config.toml
rope_theta = 52700.0
rope_fraction = 1.0
qk_norm = false
bias = "none"
init_std_o = 0.014
init_std_up = 0.0625
warmup_steps = 281
decay_fraction = 0.625
batch_tokens = 16384
doc_mask = false
train_tokens = 146200000
Each number is 128 + 32 x the weight over its row's rms, rounded and kept within 0 to 255. Layers, rows and columns count from 0. The size above them is the row's rms in percent of the matrix's.

# layer 2 attention query, 64x64, rms 0.128, rows 0-24, columns 0-63
size [ 94 135 115 106  98 111  90 106  82 104  91  97  83 120 153  73 102 104 106 103  98 103  90  91 104]
[[138 132 129 180 106 150 121 134 123 115  99 104 118  75 111 114 105 133 148 236 130  94 106 104 143  93  98 183 103  75 127 117 158 143 143 116 139 155 124 117 156 172 179 140 152  72  95 135 106 154 187 102  77 197 156 135  77 174 133 131 106 118 164 133]
 [136 163  89 138 162 137 126 144 179 122  84 110 172 154  66 124  99 112 134 138 130 123 103 144  96 149 140 153 104  58  57 133 115  91 156 107 114 125 121 206 126 139  69 162  97 185 124  94 163  97 182 177 184  97 180 124 153 135 138 115 132 133 141 109]
 [168 114 170 146 148 123 124 134 165 118 122 192 135 134  96 137 119 111 106  76 108  77 234 129 131 122 142 143  62 102 111 108 146 145 137  58 172 146 166 187 142 154 133 109 113 137 113 118 185  81  92 113 148 106  83  89 160 136 129 158 169 103 130 120]
 [184 166 104  81 123 128  85 163 152  91 139 125 131 105 158 106  92 100 122 174 157  36 113 102 148 143 113 156 125 112 106 124 138 169  95 110 190 151 161 116 126 165 159 198 127  64 118  51 180 121 162 113 163 111 147 123 135 147 136 132 113 122 148 160]
 [142 145  96  76 100 116 109 142  84 115  93  93 110  92 201 102 114 149 172 182 151 137  67 125 136 145 129 150 137 146 128 112  88 160 139 200 104 133 128  75  75 128 171 125 131 107 168 187 148 188 143 167 105 162 186 127  94 136 127  87 107 111 107 132]
 [118  94 107 116 120 131 123 124 186 143  76 103 172  92 106 148 135 175 208 142 130 167  47 142 102 121 105  95 170 106 127 146 133 140 146 131 127 142  87 131 148 144 149 121 171 158  95 119  99 157 165 135  82 183 165 117  86 105 140 127  33 158 102 155]
 [143 120 163 157 166 140 156 112 111 150 168 166  96 135  56 134 110  94 126 116 105 117 179 144 110  89 130 127 122 104 173 149 168 120 150 116 151 168 135 133 138 128 167  99  97 168  86  92 136  51  79 112 164 136  34 109 125 117 209 160 155 125 138 119]
 [103 156 194 175 123 155 108 147 117 130 151 171 157 164 122 152 137 127  84  57 103 154 174 117 134 163 118  88 131 148 133 103 159 134 114 100 141  98 113 187 136 125  74  48 157 127 121 111  92  93 174  87 170  69 142 102 161 175  71 135 131 141 126 133]
 [153 102 134 154 161 136 147  98  80 135 133 125  77 125 110 125  74  85 122 158 130  72 154 154 122  55 101 113 144 110 203 155 165 108 133  88 168 217 144 133 129 157 185  98 111 160 111  75 147  99 119 135 149 160  85 110 134 122 176 147 153 155 100 119]
 [ 86 129 148 172 145 148 141 163 134 179 156 190 133 169 122 150 132  90  68  92  76 136 182 131 123 146 126 128 133  67 123 110 200 137 143  66 164  71  93 177 143 112  78  97 149 112 146 115 140  82 117  90 184 104 106 123 161 134 101 155 135 133 137 118]
 [122 139 123 129 102 100 112 158 134 117 144  64  92 113 121 113  85  77 101 157 140  91  64 138 102 128 107 123 153  97 168 132 145  72 155  97 143 173  86 148  85 158 132 117 142 147 144 139 118 138 218  99 143 216 144 147 137 145 208 122 131 129  91 157]
 [ 98 115 135 186 103 164 124 151  42 125 139 113  71 140 101  69 111 121  76 138 150  82 125 185 180  97  85 132 157  97 159 135 168 138 131 104 136 169 137 195 159 121 138 110 149 139  73  90 131 114 167  88 160 110 136 100 131 173 152 135 135 162  93 121]
 [127 136 106 108 108 138  87 196 207 129 115 128 166 152 137 135 160 142 114  90 128 167  83 132 130 188 171 142 103 116  41 124 119 140 130 119 152  68  95 125 122  93  57 164 134 134 145 192 111 144  88 107 165  90 124 141 118 135  90  87 130 107 152 162]
 [128 109 146  86  91  81  80  94 129 149 110 121 137 115 168 108 172 202 163  94 173 140  46 134 124 134 164 138 103 172 101 150  71 126 132 188  90 123 134 107 104  75 157 155 116 126 157 196  83 203 122 150 121 116 116 136 106 138 118 117 118 114 142 125]
 [101 153 118 104  66  83  91  93 117 141  74 140 114 106 169  94 163 198 155 147 180 108  62 122 183 150 158 111 172 126 118 146  87 178 124 168 116 143 128 115 129 100 143 163 151  94 122 121  84 215 140  85 129 138 153 149 110 127 109 128 100 125  87 114]
 [ 86  46 115 110 131 108 144  82 108 151  75 131 152 136 142  87 171 117 105 108 115 143 150 122 131 157 145  74 115 152 196 184 140 130 146 103 150 141 136 195 146  74 171 108  91 139 136 178 101 139  82 160 149  92  56 149 113 114 116 152 139 102 140 169]
 [130  94 185 193 112 137 114  83 119 179 131 146  75 128 147 100 193 100 166  78 121  66 126 148 159 128 121 198 137 148 148 189 110 145 119  75 164 113 168 151 140 150 125 142 102 152  95 102 161 142  95 132 122 112  95  87 121 104 114 162 145 158 128  66]
 [103  94  89 129 144 139 125 168  81  67 133 108 153 113 156 175 127  73 122 109 149 145 136 131 118 147 144 106 170 172 161 112  58 209 110 103 120 128  92 136 101 112  94  71  91 111 109 141  83 103 179 177 164 178 123 147 129 111 119 101 134 116 126 200]
 [126 110 182 106 122 125 136 153 118 102 123 146 111 113 131  99 105 174 118 145 137 154 208 170 183  86 112 104 101 146  90 126  88 121  90 163 133 134 125 130 138  97 181 125 141 147 145 192 119 109  93 163  91 140  59  96 134 207 145 120  96  74 129  59]
 [102 116 132  57 131 131 145 132 108 117 130 140 167 151 116 123 157 124 153  57  82 189  99  92 138 139 131 152 126 147 191 120  92 150 135 165 137  87 205 161 149  71 105 114  96 195 108 151 130 113 103 137 112  86 122  93 153  89 138 180 119 124 168  76]
 [127  93 149 129 143 124 181 136 126 144  96 100 200 180 172 202 152 105  97 125 135 126 177 109 135 149 165 124 133 148 153  65 116 150 138  99 129  88 106  24  75  83 139 112  96 116 131 105 122 104 173 145 110 163 122 182 151 148 109 116 104 137 120 155]
 [100 134 198  62 106  67 118 101 118  90 155  64 124 161 161 173 117 118 119 152 120 137 188 116 121 162 150 140 134 128 153  61 125 142 147 174 143 161 124  71  93 168  97 157  74 116 189 150 155  80 151 133  95 140 126 131 133 137 159  88 135 159 111 133]
 [168 138  96 145 147 100 148  85 168 174  81 124 143 126 175 175 145 146 106 107 179 135 127 126 139  82 172 129 142 174  81 170 117 131 169 103 138 137 106 105  71 123 185 110  74  88 113 111 116 136 163  88 190 136  58 109 152 116 146 136 158 112 116 190]
 [116 134 155 150 115  98 147  68 169 161 128  84 131 157 107 136 103 112 125 102 140  75 164 136 138 147 115 142 179 119 109 126 145 127 140 145 121 151  33 134  47 147 107 110 111 118 213 169 150 114 164  90 123 124  52 148  88  97 184 126 127 148 123 135]
 [ 56 146 185 104 138 114 103 130 175 108  71 190 114 100 136 170 114 102 182  97 101 164 122  99 138 156 163 163  84 112 179 115 144 130 125  90 139 122 141 175 118 130  94 130 106 152 151 140 128 146  69 107 122 192 116 122 180 112  82 187 157 127 120  88]]
# layer 2 attention key, 64x64, rms 0.136, rows 0-23, columns 0-63
size [113 109 113  96 107  80 109  82 105  71  95  90 127  70  59 183  89 102 112  87  95  99  83  87]
[[116 140 184 124  92  98 132 137 140 163 170 105 147 100 169  88 159 129  91 162 110 112 139  89 131 130 167  90 126 141  98 158 117 158 156 182 129 128 148 112 101  73 218 140 152  78 117 158  88 142  82 119 122 102  34 167  96 112 138 137 119 101 168 147]
 [133 144  77 131 118 129 128 115 135 124 142 111  52 118 144 107 128 131  79 105 167 124 152 120 121 106 125 152 169 151 174 129 115 108 182  82 161 178  73 133 148 131 143 163 162 100 112  79 154 122 158  76  67 123 167 145 119 140 126 149 134 162  41 211]
 [ 63 109 101 129 131 162 167 189  86 138 115 139 103 153  98 129 132 106 170 105 139 215 150 115 101 163  79 158  96 116 135 130 127 123  69  67  90  94  86 138 151 124 101  71 120 134 159 161 129 134 107 157 150 107 139 173 193 137 123 109 163 181 120 141]
 [132  81 128 116 135 103 150  91 165 189  88 105 116 131 113 157  90 123  51 134 157 118 140 172 104 117 110 120 164 113 135 121  48 116 164  70 163 169 134 148 127 155 145 135 180 117 133 119  91 108 138 127  63 160 163  95 143 108 127 192 105 159 130 199]
 [165 174 155 132 104 106  91  92 100 123 135 119 140 140 186 106 150 163  81 134 123  93 141 111 135 157 199  80 178 128 129 125 108 177 188 195 138 118 140 158  98  90 164 135 160 115 111  96 123 132 141  97 102 124  65 106  73 149 103 157  70  77 132 111]
 [192 140 104 163 101  92  78 102  97  95 158 149  97  93 151  93  87  76 114 174 125 146  97 143 189 137 182 189 159 152 120 112 161 124 146 164 155 139 115 118  99 128 122  95 114 164 100  84 145 119 123 128 170  89  89 143 131 124  89 171 185  62 140 123]
 [ 68  84  93 166 137 157 147 183 120 147 120 150 106 132  89 175 115 105 208 131 150 160 124 114  81 138  71 154 100  98 142 111 113 108 118  77 147  81  97 137 163 139  87  95 112 159 136 180 136 120 138 169 104 141 193 151 178 146 136  97 109 186 108 119]
 [112 140 195  53 151 124 174 167 146 144 137  81 122 134  75 159 102 147 113 121 126 134 106 177 134  94 121 176  77 168 111 111 125  97  82 136  78 175 124  73 104 117 121 182  89 129 129 150  97 126 112 155 154 203 111 132 140 100 176 102 129 172 140 109]
 [110 100  99 167 174 151 157 156 139 171 133  89 132 103  65 195 111 100 194 127 167 162 134 140  54 104  82 166  98  96 120 110 138  89 127 116 146 125  99 127 129 160  85 103 105 139 169 152 155  86 165 184  86 152 187 138 126 118 132 133 124 173 112 111]
 [144 113 155 108 200 124 208 182 103 144 139  75 109 108  81 173  83 119 156 113  91 146 139 134  54 108  95 146  50 140 116 111 133  85  65 151  85 147 144 120  94 120 120 145  95 136 142 136 138 100 128 161 144 173 167 152 136 130 145  89 141 155 120 154]
 [162 141 115 156 136 147 103 126 116  89  66 119 105 112 135 148 107 112 124 163 145  72 147 148  38 109 156 137 152  90 150 112 109 101 183 126  91 134 127  97 122  74 155 126 156 125 138 121 157  77 147 129  78 199 183 158 105 128 150 106 106 150 130 219]
 [102 107 119  66 198  90 177 101 151 163 123  83 143 101  65 159 113 143 168  57 139 142 135 147  82 101 144 108  85 102 137 158 169 111 112 134 114 132 127 129 124 137 136  81  86 142 151 170 172  87 171 150  83 189 131 184  95 122 146 119 141 156 127 118]
 [127 128 161 113  49 126 102 125 116 122 126 163 122 173 184  66 172 174  72 108 104 108 138 131 177 154 166  91 167 142 148 149 103 181 126 130 139 117 144 119 136  55 131 151 179 109  85 107  67 183  88  98 163 125  94 138 127 111 108 110 140  88 139 133]
 [110 114 139 107  57 161 106 144 127 117  93 176 107 164 161  62 135 135 157 123 131  98 114 101 212 143 136 116 148 104 162 119 101 156 110  94 138 133 123  87 151  74 130 141 147 153 120 165  60 203  60 106 175  97  88 141 144 127 162 112 114 139 153 117]
 [137 130 156  94 130 132 148 123 142 134  69 211 131 162 140  46 120 111 152 101 137 104 140 113 228 104 113 125 137 123 188  96 158 122 142 108  99 166 114  97 153 142 100 104  85 144 111 159  87 174  63 114 162 108  96 134 155 117 177 109 142 152 151 132]
 [ 68 110 118 116 184 179 194 172 126 139 133 162 128 178  98 155 100  83 184  94 101 137 174 100 103 103  58 144  69  89 154  88 146 123 104 107 135 137 101 122 165 146 110 110 112 144 171 138 146  97  99 152 130 103 136 154 161 121 191 113 129 180 141 131]
 [127  89 146 119 144 102 180 146 177 189  98 189  83 107 118 160  95 103 162 106 125 145  67 104 163 125 156  98 114  97 120 183  95 103  85 135 151 127 180 140 166 149  83 113  92 141 131 228 135 114 105 142 134 120  85 163 105  92 100 136 122 152 114 133]
 [122 161 133 118  82 115 126 127 158 175 141 139 157  94 125 155 159 115  74 173 120 118  97 140  71 117 147 128 185 166 141 147  57 120 187 131  63 132 110  73 146  88 133 160 183  94 149 141 162 114 118  67 152 162 104 107 121 158 195  93  99 126 135 136]
 [ 78  89 167 140 140 132 130 193 128  97 124 119 165 114  97 101 168 126 131 105 138 197 171 160 122 177 132 124 117 148 181 145 108 151  70 120 114  87 115 158  73  94 107  49  60 179 132 124 145 112 108 155 114 109 121 168 151 155 109 138 156 102 175 101]
 [125 169 173  66  95 111 134 148 151 117 173 163  95 105 163 150 115 140 145 164  83 100  80 114 145 182  61 172  93 174 107 142 148 153  45 112 121  87 138 144 171 115 143 146 163 129 152 158  72 145 100 128 123 121  70 134 164 150 130 131  86 138 124  93]
 [113  78 185 175 134 118 175 197 142 145 151 126 134 163 137 102 161 123  68 144  92 171 118 106  99 115 125 128 152 154  97  71 167  85 178 131  63 144 117 100 131 143  77 158 140  86 153 134 137 131 124  88 152 117 127  72 117 158 152  80 128  91  91 175]
 [219 166 167 137 108 146 166 210 132 107 134  95 141 108 118  94 165  82  59 180 123 113 135 104 104 132 146 104 144 159 123  84 122 131 130 139  57 104 147 127 101 133 106 157 153 159 130 109 146 134 152 143  50 127 192  99 140 139 139 124 125 115  77 120]
 [105  76 156 152 144 189 136 144 110  89 105 156 128 114  75 136  93 145 103 109 117 104 111 127 134  96 163 151 169 116 122 100  77  85 183 119 127 183 127 163 106 113 105  82 168 147 146 133 110 129  93 111 176 115 154  74 150  69 200 117 153 118 151 203]
 [188 145 128 130  90 219 126 201 142  47  88 115 147  88 113  73 127  94 153 120 159 105 188 130 101 159 181  81 133 142 122 101 104 132 174 125 132 149 141 119 111 128 136 137 146 148 110 148 160 124 114 156 112 150 128 104 129 136 127  72 121 102  66 168]]